{"n_head": 7, "d_mlp": 896, "norm_place": "post", "qk_norm": false, "tie_embeddings": true, "extras": ["capped logits"], "init_std_o": 0.00682, "init_std_down": 0.00682, "lr": 0.0021, "beta1": 0.95, "lr_head": 0.0222, "warmup_steps": 200, "schedule": "wsd", "seq_len": 1024, "train_tokens": 495500000}
Each number is 50 + 12 x the weight over its row's rms, rounded and kept within 0 to 99. Layers, rows and columns count from 0. The size before them is the row's rms in percent of the matrix's.

# layer 2 MLP up, 896x224, rms 0.0504, rows 730-733, columns 0-223
094:42 46 60 61 42 42 70 55 64 38 60 49 45 25 23 37 34 51 47 46 46 43 40 54 69 51 59 40 27 57 64 35 52 43 52 44 64 41 41 51 46 58 51 50 25 61 46 53 34 33 63 72 45 67 60 46 35 52 65 44 76 59 37 45 50 39 47 64 56 44 44 45 49 38 42 59 55 52 54 64 37 34 41 57 31 52 67 47 47 71 74 32 52 52 55 63 66 55 56 41 65 62 50 64 45 64 82 37 46 45 59 44 30 53 39 26 58 79 55 50 46 52 41 44 45 60 63 39 69 48 49 51 59 49 85 58 63 45 63 28 26 50 54 60 59 26 53 47 53 59 49 31 77 48 63 67 46 51 51 45 70 56 54 46 60 25 53 38 39 58 60 74 54 46 42 79 43 41 31 42 60 53 46 32 53 61 54 36 44 44 17 43 51 53 65 39 38 49 40 41 53 44 41 56 46 74 60 52 62 54 63 31 59 51 54 58 43 49 49 48 31 60 54 53
102:54 40 38 60 61 22 56 66 45 50 55 50 55 57 40 38 23 66 40 55 63 47 52 57 56 49 40 52 37 46 54 59 40 46 58 53 54 77 49 54 55 48 48 37 44 42 42 52 41 36 32 71 53 52 47 44 42 40 42 33 23 47 18 82 54 47 59 63 32 35 40 68 47 41 33 29 35 44 62 53 61 62 48 50 47 40 35 54 41 50 63 52 55 57 49 44 56 54 39 25 26 51 43 75 62 62 73 43 60 73 60 55 52 63 59 51 45 27 63 62 48 30 67 64 48 77 76 24 26 46 64 28 57 49 52 64 52 67 48 43 53 52 52 31 57 47 68 60 48 62 58 69 73 68 43 39 30 48 30 55 57 58 35 38 42 39 53 43 38 54 54 51 44 60 53 44 62 59 44 41 62 27 56 47 41 34 46 38 51 44 38 33 51 55 25 44 40 50 56 59 50 60 47 39 41 65 55 41 47 58 55 64 29 67 62 42 65 56 61 47 57 48 51 58
094:65 44 41 56 32 65 57 45 72 48 33 58 56 50 62 49 31 46 21 47 56 60 42 51 50 59 54 50 64 47 36 70 55 33 32 82 50 40 51 46 48 49 62 51 47 40 41 54 38 71 74 57 63 32 60 54 57 55 65 57 29 41 56 41 61 46 54 62 58 42 38 54 26 50 42 55 53 56 61 47 50 61 48 61 55 56 43 44 39 61 69 46 51 64 67 53 42 80 54 52 39 18 57 34 53 41 55 63 60 41 31 52 59 38 62 58 23 41 57 55 29 51 35 75 29 63 52 34 22 51 63 57 58 46 40 68 56 23 69 52 65 43 41 55 56 57 59 58 52 31 44 27 59 47 25 51 39 54 55 52 62 60 44 42 73 36 45 58 40 58 55 63 46 62 58 66 55 46 71 51 49 30 35 41 42 50 54 40 49 51 42 42 38 48 43 37 62 71 44 40 60 55 58 51 52 61 42 49 78 37 35 60 58 60 46 25 61 28 62 61 42 63 43 55
095:59 48 45 64 47 53 49 45 76 81 58 19 36 49 59 25 41 56 55 47 74 32 66 47 35 54 33 50 51 48 42 69 70 56 58 46 40 49 40 68 52 69 46 37 34 61 39 50 48 56 34 44 41 74 53 41 43 53 47 62 67 41 79 43 22 48 51 48 51 39 39 51 59 45 57 55 47 57 46 62 41 41 39 50 47 70 62 66 59 51 70 42 40 30 26 53 34 41 52 49 58 40 45 45 62 63 81 58 71 27 58 49 37 80 38 59 57 28 50 51 52 52 48 49 73 67 35 57 46 48 57 47 59 46 69 52 29 69 68 49 56 46 42 38 53 61 51 43 29 44 52 72 48 69 47 31 56 40 33 55 50 43 36 55 61 46 52 40 38 45 44 40 33 59 56 38 37 30 35 54 51 46 61 53 31 53 48 34 66 43 55 36 45 46 44 69 34 61 63 55 71 48 52 55 66 37 43 44 34 52 58 71 46 41 40 34 49 58 48 49 41 67 62 56
# layer 2 MLP down (transposed), 896x224, rms 0.0338, rows 730-733, columns 0-223
093:43 61 41 40 42 76 49 63 59 48 62 36 42 45 66 51 55 41 53 25 33 40 50 49 50 57 60 49 40 44 55 42 28 20 77 39 58 55 40 39 56 50 51 69 68 66 47 47 63 65 34 71 43 48 28 52 40 54 45 54 59 57 53 24 44 62 40 64 36 45 68 38 36 26 68 60 37 44 41 63 59 45 29 53 58 57 65 46 49 44 63 62 69 48 39 47 52 68 50 33 29 31 55 60 58 52 55 47 57 58 59 52 54 57 43 54 66 53 36 39 39 31 42 73 49 55 57 41 62 54 62 55 51 65 27 50 63 68 40 50 52 58 48 46 58 40 61 25 43 51 63 47 27 62 61 19 53 38 49 61 54 44 69 33 57 63 54 39 28 73 44 58 55 40 47 47 78 27 48 34 53 47 58 48 64 55 53 57 65 31 51 65 64 40 52 46 36 70 41 40 44 60 45 50 65 44 53 68 55 58 48 54 20 65 58 42 28 39 39 45 41 42 61 60
108:44 64 61 40 45 75 47 68 37 41 58 42 52 58 50 63 57 49 62 49 42 50 75 66 63 48 33 51 42 45 30 44 42 49 63 36 45 64 51 56 66 47 45 47 53 30 34 49 44 61 77 47 61 37 50 83 46 44 57 51 56 70 65 38 41 64 37 65 33 46 45 31 58 49 44 43 27 55 46 51 54 46 43 48 61 44 47 38 85 64 47 52 48 32 37 32 33 45 52 74 49 45 37 52 48 45 64 61 54 56 48 51 44 50 61 55 36 59 38 29 77 45 49 50 40 61 67 64 67 41 34 53 50 52 12 48 48 53 64 47 42 47 44 47 51 69 28 54 45 45 39 43 54 35 59 48 61 50 50 42 49 56 51 59 79 44 62 26 42 51 56 73 35 35 50 55 39 71 37 60 30 72 32 53 46 43 31 37 65 52 44 61 35 38 43 65 65 43 39 54 58 71 67 35 71 55 39 45 59 50 55 57 47 30 53 37 57 53 23 60 49 41 59 54
098:55 50 40 58 65 43 47 55 52 57 49 68 43 25 25 40 64 26 70 41 46 45 41 49 39 38 53 39 47 25 56 40 47 69 49 35 60 43 51 41 40 58 45 59 25 35 53 47 47 45 56 42 56 57 52 76 53 60 43 55 55 75 49 47 30 55 18 54 39 61 63 55 44 65 48 44 49 53 62 54 55 57 56 54 57 32 41 65 51 53 18 53 48 65 55 70 28 26 49 38 37 52 68 84 62 37 41 44 65 54 45 66 49 55 50 44 36 59 65 61 46 59 79 42 40 34 51 67 59 46 45 43 62 43 74 55 33 64 50 46 33 47 68 43 57 48 34 49 60 53 53 62 37 43 50 50 48 51 44 47 55 30 63 48 57 49 64 51 51 34 56 63 62 27 49 40 69 22 47 46 37 40 50 57 56 39 44 45 58 28 50 72 43 45 53 27 44 57 47 47 47 50 58 45 51 74 66 67 61 45 63 29 36 54 72 56 43 42 80 46 54 36 55 54
093:58 39 55 68 26 57 54 41 72 47 45 56 55 47 43 69 76 74 25 32 34 40 34 72 50 61 48 42 45 51 52 48 48 54 60 58 40 58 46 40 33 33 40 55 72 55 47 62 42 08 59 26 57 44 29 40 56 25 47 26 51 54 52 36 51 44 40 61 75 53 43 38 55 58 46 31 62 62 67 72 43 62 34 35 31 65 25 74 45 60 35 47 42 57 46 60 46 63 41 60 44 24 42 57 67 63 59 41 63 50 27 43 57 52 64 58 57 75 33 54 60 58 56 54 54 40 44 36 43 45 52 45 45 51 35 46 70 32 49 67 50 50 34 47 46 54 43 38 45 50 69 51 35 52 56 52 58 43 49 59 60 47 45 32 38 39 63 54 49 60 58 59 50 40 65 60 57 48 59 51 66 62 42 63 59 68 31 47 41 55 52 52 59 64 46 44 45 31 53 66 46 57 58 71 38 51 51 41 47 68 39 43 73 43 44 41 49 21 54 43 52 51 51 62